config.toml
num_hidden_layers = 16
hidden_size = 384
num_attention_heads = 3
num_key_value_heads = 1
head_dim = 128
intermediate_size = 1024
vocab_size = 8192
hidden_act = "swiglu"
norm = "rmsnorm"
norm_place = "pre"
norm_eps = 1e-05
positions = "rope"
rope_theta = 3010.0
rope_fraction = 1.0
qk_norm = false
attn_scale = 0.0884
bias = "none"
tie_word_embeddings = true
parallel_block = false
init = "orth"
init_std_qkv = 0.0337
init_std_o = 0.0419
init_std_up = 0.0483
init_std_down = 0.0483
optimizer = "soap_variant"
learning_rate = 0.0162
weight_decay = 0.0
lr_head = 0.0107
max_grad_norm = 0.5
warmup_steps = 200
schedule = "wsd"
decay_fraction = 1.0
decay_shape = "linear"
final_lr_fraction = 0.02
batch_tokens = 262144
max_seq_len = 512
doc_mask = false
z_loss = 0.0001
train_tokens = 763500000
max_steps = 2913
dataset = "wikipedia_en"
Each number is 128 + 24 x the weight over its row's rms, rounded and kept within 0 to 255. Layers, rows and columns count from 0. The size above them is the row's rms in percent of the matrix's.

# layer 13 MLP up, 1024x384, rms 0.049, rows 1-24, columns 192-287
size [101 101 110  96 101  99 102  95  92 112  95  98 102 100 101  95  94 100 105 105 102 100  97  99]
[[105 111 146  95 107 160  99 124 152 107 148 107 105  97 128 119 109 131  81 104 125 113 108 127 104 138 106 113 143 124 137 170  78 105  86 113 102 148 103 146 169 102  93 146 128 154 111 141 150 176 164 114  86 142 129 123 108 128 121 110 127 107 125 113 146 129 105 134  99 131  98 181 140 111 155  98 118 110 153 112 117 102 114 141 153 147 119 141 119  76 180 130 164 155 154  95]
 [ 99 109 100 118 171 135 116 132 134 143 133  92 138 141  69 139 105 147 127 143 142 129 154 111 141 122 124 132  72 139 159 128 132 124  84 113  87 163 127 127  50 118 147 122 135 180 155 110 154 141 138 107 135  84 141 111 104 135 147 118 109 113 154 153 127 158 105 143  77 110 105 103  87 158 128 171 178  64 129 173 126  85 114  97 131  97 112 100 131 126  99 130 162 120 126 129]
 [139 129 132 119 141 153 118 125 156 109 110 147 138 127 158 132 129 106 114 134 100 169 102 140 141 137 126 192 137 143 112 141 152 139 122 163 146 117  73 139 134 136 115 145 149 106  92 165 137 163 104 150 146 149  97 118 106 110 127 125 155 167 100  98 135 136 147 114 136 128 124 160 169 171 141 115 129 140 162 140 122 174  92 155 128 122 104 128 128 137 129 169 126 140 162 140]
 [ 92 108 118 142  98 148 168 110  93 111  93 125 172 103 116 153 120 112 122 114 159 150 101 121 151  93 102 137 168 104 129 112 157 120 113 132 128 116 131 132 114  88 110 128 131 143 105 134 128 140 177 111 125 164 107 186 139 124 150 141 134  98  70 135 185 137  94 104 118 125 149 139 122 110 159 104 122 114 136  89 116 116  85 111 122  70 143 122 135 119 142 127 143  94 165  97]
 [ 89 118 135 156 139 102 149  69 130  91 128  90 118 146 118 124  98 159 162 134 147 144  88 143 127 110 128 114 112 149 131 144 124 158  94 137 167 108 134 130 110 113 136 109 126 130 110 134 134 152 129 156 138 125 128 135 101 103 118 147 162  93 160 158 152 102 144 133 168 109 128  87 108  97 102 116 167  86  89 168  71 137 163  48 108 118 140 104  99 171 118 116  80 137 169 114]
 [ 86  97 116 159 117 123 124 107 134 150 143 116 152  97 124  99 177 123 117 106 154 180 134 146 108 161 103 143 109 161 150 100 165 130 170 122 127 171 146  91 140 155 176 137 125 117 137 146 143 175 115 111 163  82 109 167 112 117 103 113 130  75 133 142 112 186 125 128 109 165 146  99  86 167 125 122 126 134 139 161 115 133 143 122 128 113 158 123 122 123 150  83 139 128  93 107]
 [106 131 118 123 135 125 107  97 138 127 151 112 114  56 100  85 126  99  98  99 152 141 141 119 105  96 160  97 130  84 114 178 133  87 142 116 140 135 115 111 160 152  96 138 152 144 137 130 104 108 142 134 110 133 153 146 126 106  97 124 112  90 143 128 103 100 150  99 138 119 161 112 171 151 149 156 137 159 139 118 135 156 167 126 145 189 109 138  93  92 158 149 137 126 119 127]
 [155 139 175 137  86 122 167  94 111 137 105 128 184 127 121 145 118 129 104 132 142 155 115 135 132 116 116 129 167 126  91 143 134 137 102 140 108 167 140 179 107 162 127 161 145  99 122 148  99  77 137 134 110 142 123 166 164 136 121 121 109 117 170  93  99 159 135 153 158 153 131 136 169 144 155 159 139 121 103 159 123 126 120 165 136 161 127 105 174 136 143 166 145  97  98 127]
 [171  77 133 172 134 127 165 153 114 146 171 124 119  99 126 171 101 126 114 141 140 146 166 112 138 120 114 130 106 176 139 142 143 106 148 139 142 110 142  97 123 175 122 137 137 111 147 100 113 103 127  78 104 130 107 125  93 106 143 112 185 145  99  87 116 124 143 170 174 114 124 160 129 151 131 117 131 150 113 160  93 142 165 120 158 118  96 110 109 152 101 125 134 113 139 171]
 [147 124 150 143  78 152 127 161 153 134 136 116 160 133 120 133 133 143 136 101 133 164  74 178 104 152 126 132 115 124 111 161 136 137 117 147 138 129 144 115  88 158  91 140 112 153 154 144 117 150 101 117  94 108 117 107 117 120 132 112 128 114 143 153  92  98 130 102 107 119 131 150 132 116 176 130 150 111 112 150 118 133 131 167  99 175 132 164 114 142 118 142 117  88 142 127]
 [134 112 124 140  67 142 183 127  80 118 145 106 138 131 147  91 142 151 120 136 141  90  96 145 139 167 103 143 148 140 146  91 125 132 149 100 126 159 118 152 127 149 117 132 145 127 109  98 130  85 122 120 130 103 127 121 186 115 145 121 146 131 153 107 137 125 155 149 141  84 128 139 151 163 116 125 139 129 141 158 150 140 155 104 145 113 114 100 112 115  82 118 123 124  93  84]
 [141 140 154 127 131 137 185 152 142 162 141 183 145 147 185 103 127 135 140 130 141 109 138 128 122 124 158 121 171 150  90  93 134 138 121 118 121 139 149 118 124 184 143 102 124 121 112 124 109 120 109 140 139 160 165 120 140  86  73  95 114 113 156 138 128 109 165 137 174 113 117  82 151 114 101 116 106 110  42 162 111  92 172 146 146 149 152 112 117 172 134 106 124 178 126 135]
 [ 92 138 126 184 152  97 119 123  76 147 134 114 143 142 169 119 121 103 144 110 159  85 118 127 140  83 154 146  72 163 114 124 136 132 157 106 105 115 134  91  92 156  96 157 112 133 174 132 104 151 119 102 136 123 118 104 161 133 122 152  81 132  91 133  93 156 152 139 130 129 124 155 145 143 157 136 113 167 125  86 136 149 131 114 144 114 113  91  96  93 111 134 131 133  74 102]
 [161 132 129 120 117 124 123 152 111 113 133 103  88 109 129 114  99 115  97 132 135 122 162 117 110 121 108 119  95 162 150 143 124 150 135 130 155 137 123 160 124 133 126  81 116 149  62 147 160 119 152 153 156 129 139 127 104 116 159 157 148  78 137 147 108 170 158 143 150 175 109 103 102 126 141 151  93 131  96 146  72  77 147 152 135 143 174 119 154 136 124 130 161 178 122 152]
 [152 133 113 114 124 194 106 167 125 135 107 172 181 114  96 107 129 104 108 141 131 127 135 102 114 130 155 113 163 150 122 100  74 130  88 121 140 129 107 139 109  92 105 182 184 131 132 106 152 131 135 171 155 130  70 131  94 129  79 106 123 141 123 120  96 130 111 120 123 115 141  75 121 117 154 145 119 143 124 138  88 118 131 185 146 114  90 112 118 125 115 138 181 135 160 152]
 [154 105 119  44 116 177 130 160 107 157 113 138 125 126 157 124 121 149 130 111 150 120 125 140 154 117 170 125 147 137 172 163 107 137 154 130 112 123 139  98  79 124 140 168 124 123 174 100 104 131 116 154 121  97 128 125 119 131  85  92 116 128 103 109  71 150 118 150 142 143 109 150 100 124  89 136 124 125 129 135 119 166 121 150 132 164  97 127  86 109 142 136 162 106 172 113]
 [154 145 142 118 138 150 127 137 123 143 107 127 143 139 148 107  96 115 107 141 101 144 111 103 139 110  96 173 103 115 179 159 109 161 141 118 136 135  91 105  94 140 160 129 103 139  91 123 153 100 118 112 123 102 117 142 136  87  90 112 145 123 111 123 146 107 162 144 109 118 147 117 132  97 131 149 133 132 139 147 152 169 145 166 114  82 125 128  96 134 175 137 114 189 107  97]
 [138 166 143 158 130  95 114 101 134 146 154 108 122 134 132 125 123 130 142 170 159 154 156 138 113 142 115  70 166 113  92 154  69 101 125 118 139 121 120 120 146 118  85 196 145 165 122 141  96 149  65 116 144 165 113 114 127 124 115 138 118 122  83 126 165 166 103 115 111 121 114 136 137 118 112 189 128 101 139 111 143 101 168 140 159 121 102 152 106 154 148 101 136 103 131 133]
 [ 95 122 135 137 168 149 125 181 100 141  97 142 166  97 106 145 141 131  80 153 163 147 146 124 128 124 127 178  85  80 126 169 119 127 127 112 147 169 119  78 122 126 128 158 176 147 153 106 113 122 149 128 137 143 150 173 136 135 159 106 125 134 156 116  88 147  94 117 147 132 140 128 134 126 107 143 140 153 134 118 164 151  92 141 146  94 146 124 122  98 112 160 114 102 103 130]
 [147 101 116 155 177 163 116 123  78 125  92 163 155 170 115 115 132 133 112 121 122 154 141 176  80 117 137 139 133 136 117 142 135 155 130 127 116 182 143 129 158  84 152  82 165 127 129 147 116 172 114 119 167 138 131  91  63 141 101 112 182 112 119 153 173 117 125  90 127 137 155 112 111  91 156 152 172 103 168 136 128 157 174 133 123 101 155 113 134 123 146 109 144 119 126 120]
 [ 91 117 190 140 131  79 127  58 149 147 161 103 127 101 109 121 126 161 129 154  86 129 108 108 158  97 131 192 144 132 115 117 112 116 128 119 135 108 107  76 108 112 106 151 122 105 143 132 116 137 110 147 109  79 135 103 131 114 111 127 180  93 137 187 118 144 111 135 143 132 136 117 125 107 161 112  96 145 137 113  94 159 112 107 153 136 145 157 116 118 120  80 108 155 187 166]
 [ 99 128 151 109 156 151  93 175 136 145  92 156 144 129 145 132 119 143 132 107 147 160 120 132 180 150 147  88 142 125 128 118  99 155 115 116 160 156 112 168  71 135 159 171 113  93  84 111  89 142 140 128  68  91 154 110 148 128 121 128 120 138 129 139 132 168 103 124 140 112 125  68 157 162 121 156  78 131 103  98 124 124 118 113 117 117 150 184 119 137 118 166 116 132 121  95]
 [126 136 163 150  61 114 117  83 124 152 101  78  95 128 110 151  93 140 133 172 132 106 107 159 118 108 141 143 130  92 101  82 116 184 139 103 132 104 115 127 183 116 124 156 123 147 163 127 154 177 139 128 127 124 125 104 111 129  80 184 105 125 123 155 149 118 134 121  94 129 141 138 147 135 157 104 100 130 114 146  82 169 110 100 116 111 144 138 109 145 136  81 130 128 145 131]
 [139 130 126  86 130 144 133 178 110 121 120  83 127 149 141 133 115 119 105 111 102 120 168 141 113 127  94 148 170 120 138 139 140  99 119 106 105 159 124 113 107 129 146  95 102 105 113 123 111 131 163 166 143 136 151 142 151  97 159 133 131 127 137 110 158 146 138 157 125 111  82 138 123 154 125 127 160 109 138 126 136 128 146 116 130 129 125 148 110 128 103  67 130 163 148 161]]
# layer 13 MLP down (transposed), 1024x384, rms 0.0483, rows 1-24, columns 192-287
size [106 101 104  73 102  99  99 100  98  96  96  93  99  86 105 102 103 100 102 100  98 103  96  99]
[[136 167 131 122 112 148 181 137 176 148 159 134 155 104 132 109 122 134 129 130 140 142 128 103 114 123 131 144 148 139 123 133  84 132  94 133 147 117 150 124 158 122  95 151 118 183 124  85 167  84 124 143 150 150 184 144 106 128 114 128  88 138 105 129 146 118 125 133 144 128 183 106  92 136 138 130 165 162 108 161 124 107 153 168 156 125 103 144 112 167 140 100 114  82 113 120]
 [135 110 122  96  91 144 125  97 167  82 103  95 119 163 159 119  96  64 115 121 150 117 131 133 138  89 126  97 129 154 150  97 124 100 128 121 120 159 103 114 153 107 109 106 137 170 109  77 112 127 123 135 137 151 162 138  91 113 102 110 102 141 128 137  96 140 121 162 170 129 122 132 118 120 115 145 142  85 127 120 132 154 103 174 134 137 158 133 117 150 132 118 143 120 156 132]
 [118 124 135 127 123 122 123 159 119 140 141 146 141 105 130 137 149 149  92 116 139 134 166 152 138 124 157 127 124 162 113 100 132 149 152  97 106 105 131 133 130 132 132 120 102 147 162 135 145 149 117  89 152 117 135 141 148 161 145 118  95 101 144 148 145 108 159 121 164 159 114  90 126 124 158 164 129 138 119 154  98 126 150  93 150 167 143 118 120 138 103 152 113 102 134 126]
 [105 155 119 150 148 150 103 110 143 138 125 172 117 149 118 140 114 132 114 171 140  95 140 155 157 164 128 142 131 141 154 154 133 135 133 195 107 130 138 146 150 105 121 128 117 119 103 118 132 141 115 145 130 108 174 135 105  92 100 100 135  94 136 137  37 150 163 121 191 144 129 122 132 114 149 142 141 108 108 177  97 111 145 147 102  86 156 132 138 110 114 117 129 124 139 124]
 [ 98  93 155 120 104 120 103 119 114 121 140 119 143 169 119 130 115 127 180 127 143 144 119 147 102 121  95 141 117 177 129 124 146 158 145 105 138 153 116 153 129  94  92 114 137 138 116 150 122 116 107 139 130 154 114 105 134 153 117 173 146  90 151 103  97 144 150 138 175 121  86 133 131  94  92 145 114 150 129 146 153 142 123 164 131 118 115 137 118 116 111 119  82 135 111 100]
 [169 118 117  88 125 131 169 100 101  70 115 180 165 160 121 122  87 136 111 114 106 128 129 111 125 146 168 142 109 147 108 128  99 136 134 100 135 157 132 123 135 152 170  97 180 121 118 109  75  90 123 117  83 134 145  98 140 101 150 122 112 119 151 119 149 148 136 120 142 136 131 131 135 175  98 120 131 103 127 121 123 109 154 119 142 127  82  88 141 130 150 118 108  99 173  93]
 [130 156 114 116 110 118 120 111 131 127 117 131 166 139 115  69  69  63 168 137 210 115 114 124 151 144 106 114 130 129 118 110 117 104 137 133 114 160 117 163 126 129 159 125 150 109 164 107 112 120 153 177 110 113 129 104 129 138 124 127 115 122 129 118 114  92 118 128 140  63 168 128 132 193 131 135 131 146 162 126 133  88  93 133 104 150  88 140  88 115 129 130 108  93 121 133]
 [148 144 170 119  85 161 169 238 145 150 157 184 133 130 138 151  90 151 129 139 156 181 119 119  98 123 130 124 161 127 118 116 139 137 122 117 101  98 131 141 125  82 154 174 104 147  92  78 131 135 116 131 124 116 127 143  91 129 163  91 173 170  95 110 108 140 154 153 155 155 113 164 151  96 125 112 140 109 157 113 142 132 138 146 111 148  75 142 174 142 113 136 171 151 150 133]
 [118 132 136 109 148  85 131  63 152  99 140  92 145 155 155 128 165 134  68 145 149 146 128 123 148 118 127 132 101  92 137 133 119  82 110  99 114 135 122 112 143 166 137 109 107 141 106 142  96 159 111 118  98 144 136 141 131  72 124 133 151 115 142 147  80 108 166 139 128 137 121 141 104 112 118 126 121 134 113 128 147 119 122  89 136 106 110 124 100 124 118 117 112  89 134 120]
 [177 145 119 119 148 125 152 135 127 120 124 108 115 145  69 116 128  80 111  92  79 135 123 127 132  86 141 118 127 151 127 101 114 122  89 110 137 126 111 123 149 132  96 114 127  91 143 129 126 102 110 176 165 129 147 153 121 155 108 100 127 170  93 113 124  89 143 155 125 144 102 142 109 146  94 126 145 140 153 161 138 121  94 159  88 129 104 157 132 137 135 125  95 121 156 137]
 [120 101 152 164 169 138  96 107 133 152  61  96  87 103 116 103 116 127 153 145 137 117 143 163 156 166 103  96 171 118 109 144 119 138 106 109 111 116 152 169 140 110 132  73  85  83 113 116 124  92 142 161 159  97 113 136 109 160 112 161 146 132 156 127 108 126 176 114 145 154 152 115 102  91 131 106 155 126 122 146 100 115  75 145 125 180 130 122 162 135 158 130 111 167 112 128]
 [119 156 122 127 147 129 174 125  91 127 156  97 134 177  62 106 145 127 166 139 128 131 115 102 118 111 159 140 121 118 118 118 148 117 101 124 136  84 129 106 126 132 107 146 138 114 128 126 125 166 112 124 197 133 120  68 132 108 130 136 128 157 102 119 128 143  97 123 107 153  90  93 121 188 103 189 126 185 142 122 155 141 110 110 120 130 136 112 119 147 156  95 111 146  72 137]
 [143 119 128 154  96  79 110  62 138  93  92 119 170 164 122 113 117 136  83  76 102 137 101 101 119 150 134 132 114 152 125 156 126 104 183 136  95 110 145 129 164 122 104 164 138 100 156 147 152 170  93 103 144 127 123 176 120  99 141 108 124  80 142 136 146 115 132  96 167 136 143 127 137 146 104 121 140 125 143  88 105 134 129 111 124  85  66 151 157 155 129 131 108 118 112 141]
 [118  79  79 134  75 137 156  71 140 131 134 122  82 139 125 126 100 130 129 149 114 155  80  89 117 122 158 155 129 112 136  99 135 102 113  71 116  94 138 135 133  89 104 133 130 124 189 159 136 129 124 118  87 139 143 149 145 111 159 129 117 147 152 147 208 130 123 126  83 141 169 136 117 159 119 125  84 111 154 123 152 134 136  88 127  94 106 130  96  81 157  91 122 102 134 112]
 [121 133 146  94 161 114  84 136  81 135 147 136 112 111 141 108 136 113 137 137 138 152 159 130  89 128 117 128  93  94 148 106 120 150 130 137 137 158 138 126 112 141 154 153  99  23 129 124 118 135 125 149  81  81 104 136 116 133  92 147 122  95 113 138 115 144  82 114 140 123  93 119 123 107 169 106 113 105 109 102 147 144 118 101 126 126 137 143 109 126  91 158 163 120 113 164]
 [134 126 104 164 120 105 100 176 126 143 104 138 114 123  91 153 119 133 186 129 106 127 108 128  81 109 130 143 119  57 178  71 159 161 152 156 144 130 108 106 111 159 126 146 136 112 159 114 113 127  85  76 116 112 153 147 156 154 129  78 113 128 174 137 135 116 119 123  84 142 142 114 151 112 138 147 127 112 139 131 122  81 112 123 119 132 103  93 163 124 147 133 123 145 146 133]
 [101 148 123  98 117 119 122  85 129 131 101  96  88 104 141 131 126 107 147 141 140 118 149 108 132 109 125 129 130 141 114 121 109 107 120  97 134 129 113 119 137 140  86 122 125 150  82 139 162 123 142 191 138 152 120 183 137 145 154  91 135 109 147 165 150  85 129 144 163 154  98 149 139 144 111 149 145  79 137 173 152 161 122 126 145 120 124 117  98 189 127  83 122 121 127 157]
 [145  81 122 129  93  96 134 149 125 141 186 115 102 117 104 138 106 130 174 113 124 144 119 121 126 138 122 150 139 148 122 160 108 156 123 110 150 120 150 129 175 102 129  74 141 115 137 179 143  85 119  79 131 110 122 133 134 110 142 145 159  92 121 132 127 130  99 139 103 125  99 149 153 142 129 111 148 148 190 144 146 117 142 135 134 128 122  97 105 114 132 110 170 107 128 137]
 [102  75 144 136  65 147 133  94  71 100 171 108 152 105 134 158 118 187 152 121 155 111 131  93 142 142 155 183 130 121 162 118 150  89  96  53 127 109 147 114 144 141 100 141 150 112 146  84 122 130 122  99 127 114  68  99 111 112 135 128  96 113 135 125  81 162 125 136 138 139 109 153 139 130 166 139  93 128 103 128 119  92 110 121 101 119 140 139 122 115 138 164 101 118 102 114]
 [168 102 161 122  84 122 112 115  76  65 160 145 112 170  74 131 171  92 193  54 108 138 108 116 114 137 128 123 144 102 136 154 143  92 128 142 153 133  98 120 106 139  81 146 103 111 110 132  88  90 106 133 147 102 113 123 142  91 124  61  96 132 106 126 126 174 143 165 134 140 128 134 130 141 158 119 125  87 194 130 126 131 132 129 119  96 110 110 116  98 119  99  85 145 104 171]
 [112 135 134 127 152 133 156  52 161 127 111 136  80 107 154 112  96 108 173 133 149 109 130 119 125  95 159 128 102 158 139 137 149 124  99 124 161 141 127 101 143 106 130  97  90 132 152 152 134 125 136 121 114 110 123  83 131 155 115 125  99  93 123 157 184 129 145 145 147 141 149 135 176 115 146 159 108 171 104 135 107 145 122 144 115 118 111 137 145 120 118 102 120 129  87  79]
 [153 122 104 138 166 131 139 159 149 120 150 104 172 135 101  95 140 139  88 165 155 152 153 157 143 133 143 141 110 141 133 175 170 132 135 139 116 136 123 132 106 178  68  92  96 151 105 150 134  67 109 148 122 140  96 117 130 139 161 140  99  56 105  99 122 141 142 139 111 122 143 120  82 148 108  92 145 131 105  89 106 118 135 120 123 148 155 116 155 109 153 132 122 148 134 100]
 [134 122 119 121  97 136 149 154 105 116 119 137 158  84 149 127 104  92  98 148 101 122 140  90  97 160 155 123 113 116 130 144 134 104 137 166 168 175 132 101 177 128 139 125 128 140 148 136 122 106 130 152 125  94 168 109 129 125  89  72 162 152 105  80 101 131 101 108 102 147 111 109 144 133 113 120 131 138  65 111 139 196 134 152 121 144 128 131 160 131 139 131 148 141 114 146]
 [117 124 130 119 110 120 107  64 152 157 148 140  95 144 142 138 150 114 144 145 123 155  71 111 145 125 133  99 105 150 125 129 134 115 167 149 105 164 116 166 132 158 119 140 134 124 156 147 108 112 110  82  92 113 111  98 103 166 125  96 103 157 101 155 144 119 111 123  87 118 149 124 135  90 118 136 127 135 124 163 139 161 126 131 115 119 104 124 145 126 159 138 106  98 139 112]]
# layer 13 MLP gate, 1024x384, rms 0.0476, rows 2-25, columns 192-287
size [102 119  98 100  98 103 104 100 107  90  95  96 105 101  98 103  98 108 108 100 106  93 103  92]
[[134 137 101 162 146 144 125 150 145 127 104 125 165 122 124 100 104 110 124 106 151 119 137 133  57 127 108 125 102  95 125 152  88 125  90 113 127 104 185 115 131 125 138 140 163 135 124 146 126 107 132 150  97 120 193 118 151 143  99 123 120 135 160 131 123  97 122  61 126 131 124 141 103 148 113  93 132  88  79 140 164 134 111 150 127 155 133 168 107 128 104 137 121 120 131 102]
 [140 130 126 128 163  96 149 161 141  86 122 122 112 134 166 157 151 129 155 145  77 127 152  93 137 139 140 135 160  85 138 119 146 149  95 168 133 148  97 142  91 130 129 130 157  94 108 118  99 134 138 153 111 117 110 105 149 122 102 140 158 144  92 101 170 124 106 140 121  61 157 153 158 138 127 135 146 114 150 126 128 109  95 168 107  80 125 147 128 168 152 118 135 161 138 102]
 [152 123 169 143 147 137 119 131  93 124 134 122 131 121 119 121 149 163  97 135 125  94 166 129 135 128 136 127 119 141 131 186 106 123 132 171 116 126 101 113 119 139 114 108 126 164 115 118 105 120 118 126 143 115 107 105  79 105 167  90 171 115 136 117 132 125 136 133 117 122  92 105 136 167 137 103  92 135 101 163 124 166 139 151 143 172 105 131 117 145 111  91  96 180 102 164]
 [ 99 133  96 126 161 148 136 129 139 114 100 148 114  99 167 151  78 146 143 176 146 143  94 155 120  76 128 127  99 164 143 122 129 161 117 174 147 129 115 109  80 126 117 151 123 124 131 112 134 129 159 127 135 123  84 116  85 152 136  99 107 105 135 139 116 114 128 137 162  80 110 140 163 100 135 145  90 124  95 140  73  91 137 124 124 148 126 145  68 133 133 114 129 125 157 137]
 [118 102 171 142 124 115 152 127 137 103 155 123 131 177 158 158 109 139 141 103 174 119 139 161 121 130 111 165 131 170  87 156 144 120 144 109 158  92 129 118 123 110 132  58 127 149 105 137 135  95 152 134 105 135 124 137 133 130 154  90 158 100 111 112 126 135 156 111 172  87 101  92 122 131 174 136 120  98 176  97 185 142 149 117 147 183  59 114 149 112 145 131 167 114 113 126]
 [112 124  72 122 149 191 105 115 160 166 117 102 120  82  84 113 159 120 149 136 161 160 125 138 146 144 111 101  90 105 144 127 135 140 149 143 118 124 134 102 104  93 111 118 123 114 105 130 132 126 149 127 139 136 155 108  94 125  93  82 101 100 124 114 112 144 167 123 110 105 125 137 130 118 119 131 101 123 138 113 110 136 136 148 151 125 103 170 177 120  98 112 102 174 161 111]
 [113 110  77 143 182 100 119  88 108 142 123 132 144 122  95 125 105 104 108 148 122 142  78 123 119 121 127 140 140 120 125 123 113 101 175 116  97 124 123 140  86 139 120 151 131 120  97 162 121 144 156 134 138 103 137 136 136 174  88 131 110 144 158  96 129 149 132 114 120  78 129 140 108 125 150 127 129 151 141 137 150 132 135 137 128 124 143 109 136 126 158 160 125 107 116 115]
 [126 103 114 109 147 102  98 163  61 149 118 142  79 138 112 104 165 108 173 140  98 128 149 139 137 107 133 109 174 117 116 136 130 182 145  98 152  83 159  78 157 127 136  89 116  92 163 131 118 117 129 134 111 136 109 110 157 141 171 135 110 136 162 124 137 109  99 160 136 109  86 144 162 116  83 138 105 102 125 176 158 121 136  89 178 159 140 132 133 129  97 110 148 161 125 140]
 [112 133 126 175 104 101 123 139 106 110 151 119 137 156 136 138 119 120 118 114 104 169 142 161 159 141 137 138 113 143  98 145 163 153 120 122 136 102 155 122 100 141  75 153 112 136 139 117  92 127  93 141 121  95 140 121 126 110 112 121 143 156 139 133 106 121 138 121  95 119  84 126 156 138 153 101 120  98 122 109  98 134 136 113 148 195 105 108 103 129  87 165 146 113 165 102]
 [129 123 169 164  72 120  99 142 109 122 117 120 111 149 172 133 131 112  99 131 126 166 140 118 128  90 117 135 142 119 138 118  83 146  88 115 132 130 132 170 154 169  98 112 160 141 137 124 139 137 109 147  99 127 115 158 119 109 151 101 114 135 129 150  97 144 102 169 115 146 128  96 162  68 153 112 126 124 136 115 127 119 131 124 141 123 124 140 133 134 114 127  83  77 179 127]
 [ 94 146 167  91 132 132 120 146 167 111 157  87 171  89 161 105 102 139 150 102  90 169 124 134 161 129 156 129 145 124 116 120 149 112 112 118 117 104 125 178 132 132 122 138 105  86 111 137 121 117 138 115 151 121 147 129 143 139 112 138 108 144 179 155 117 122 116 185 126 151 112  78 122 102 144 109 107 101 141 160 107 103 131 141 117 127 151 137 169 135  67 141 143 185 135 164]
 [ 97 137 150 108 145 132 118 104 115 116 154 117 144 110 120 122 113 171  72 153  82 136 111 112 121 153  88 147 159 135 126  91 139 116 108 146 126 132 186 117 100 118 128 146 137 116 100 138 138 186 176 112  91  69 127 132 112 136 113 167 113 126 153  99 147 120 114 172 111 155 116 167 124 131 144 135 152 165 165 146 171 139 122 185 129 162 148 128 104 159 136  75 118 106 131 122]
 [132  84 111 117 130 122 133 103 180  94 118 117  78 125 130 161  83 143 119 139 106 184 115 127 143 160 111 182 121 166 123 136 168 114 132 110 114 135 133 141 123 117  91 150 109 109 139 128 137 142 116 111 126 161 161 152 159 128 144 164 133 108  98 127 136 162 146 118 152 140 162 112 124 107 106 120 123  87 120 127 125  95 100 113 116 123 137 115  79 112 174 108 108 118 146 128]
 [127 114 111  89 109 127 122 110 135  49 128 168 116 117 104 131 137 134  79 146 122 120 141 113 105 143 144 113 118 140 120 162 151 134 153 124 149 135  95 123 136  94 119 114 135 105 123  96 149 174 120 116  88 118 120 121 106 115 130 136 127 101  84 127 164 115 157 122 102 128 122  77 161 126 105 114  84 148 139  69 118 128 159 101 117 141 104 142 170 102 120 119 143 138 181  92]
 [128 110 114  97 166 130 155 104 152 112 139 145 118 137 142 107 100 175 148 144  99 121 115 135 148 135 117 192  99 157  54  87 137 142 122 114 161  77 145 164  60 156 150 167 129 130 129 103  94  81 138 139 140 143  92  91 135 166 110 146  91 130 118 145  79 133 145  96 126 144 120 121 146 130 118 129 101 130 122 131 140 103  96 138 154 104 120 116  85 143 155 158 151 127 134  97]
 [128 112 127 124 139 174 125  75 147 109 117 139 101 190 156 108 102 102 110 120 112 118 105 127 124 110 149  93 144  95 124 117 135 130 112 104 165  95 145 123 115 130 110 134 127 174 114 169 132 140 144 138 140 170 126 141 129 125 135 152 144 107 181 162 178 108 136 168 122 108 143  65 160 149 126 119 140 170 144 116 124 138 121 126 113 121  96  86 139  89 130  96 116 125 132 125]
 [138 118  94 121 157  94  92 110 108 139 131 152 109  77 121 107 104  95 140 134 119 141  90 140 118 152  94 130 110 138 109 171 111 127 123 135 127 129 102 148 154 134 117 136 105 175 134 146 106  93 113 152  88 109 150 131 130 106 178 124 161 123 136  89 141 130 133  86 128 119 120 160  74 147 127 106  89 127 136 146 111 135 149 137 112 142 159 130 135 148 161 148 150 121 115 121]
 [ 72 139 113 144 145 104 134 175  85 114 199 115 131  81  87 101 147 161 102 152 126 146 171 134 144  99 129 167 172 143 126 165 104 144 143 116 140 152 140 147 170 124 106 131 113 139 109 124 124 130 156 108 111 186 138 159 125 111 123 123  75 157 142 117  98  88 132  96 101 147 173 124 111 155 162 124  87 188 123 113 132 114 124 159 151 180 124 116 107 131 156 135  92  83 150 128]
 [133 124 124 150 112 104  80 192 106 108  83  97 168 160 169 127 133  95 144  96 153 124 152 147 137 127  80  53 145 152  60 136 149 142 151 137 116 123 138 118 156 109 135  93 117 131 128 128 159 170 121 129 124 120 121  75 150 134  92 135 112 164 145  98 144  68 148 108 118 103 113 149 146 130 173 141  98 109 145 160 138 124 150  92 111 112 127 100 187 150 146 134 155 117 118 124]
 [145 126 180  97 126 116  80  93 136 140 107 125 128 113 134 103 177 117 153 114  88 125 104 118 138 126 125 125 115 148 161 117 113 121 145 126  87 108 134 103 158 142 120 102 109 134 108 130 168 138 174 161 155 123 104 121 151 167  97 126 117 115  65 120 151 136 122  93 113 172 131 122 135 109 131 139 133 146 111 129 117 155 154 150 143 162  81 110  99 105 131 126 148 118  92 137]
 [113 182 114 147 101 165 151 129 106 124  93 104 137 101 125 116 113 130 157 156 118 128 128 122 136 150 121 100 167 135 101 171 115 122 153 148 148 147 145 127 155 194 104 146 107 107 134 132 134 145 136 136  98  85 148 135 128 103 127  98 175 184 141 134 129 137 100 135 156  65  94 138 118 137 169 136 130 135 166 154 115 126 109 113 115 127 112 142 132  83 141 147 134 140 130 113]
 [127 115 130 131 127  87 146 167 114 116 182 132 173  90 131 129 140 114 129 134 139 133 109 130  95 131 111 122 143 156 120 166 158 146 115 152 141  54 161 107 127 153 148 152 120 116 179 176  99 138 129 173 122 122 166 118 145  84  98 113 150 119 114  70 172 111 125 113  98 130 153  73 144 143 143 133 123 191 136  97 116 110  92 146  97 149 160 157 120 128 148 146 119  96 114 122]
 [103 142 131  98 116 122 122  41 148 174 156 131 126 110 116 160 156 112 136 125 116 166  92 114 147 107 121 136 117 161 125 151 106 113 138 111  89  96 124 155 145 146 127 132  78 156 179 164 137 122 130 107 101 108 115  93 132 120 160 160 126 143 117 150 168 105  82 134 171 158 141 105 134  98 141  98 147 165 130 169 132 180 137 149 125 109  82 139 141  99 128 176 106 120 126 128]
 [104 144 144 171 156 139 115 135 123 178  64  98 141  90 107 155 116 152 119 168  60 145 159 135 122 143 108 138  86 126 119 126 102 132 128 117 109 185 107  78 131 121  81 148 161 132 103 121 141 132 152 122 146 172  83 179  98 130 154 133 117  77 112 132 130 139 136 136 118  91 135 116 139 139 102 125 173 126 117 156 124 133  86 117 126 119  94  99 144 170 129 119 147 108 114 139]]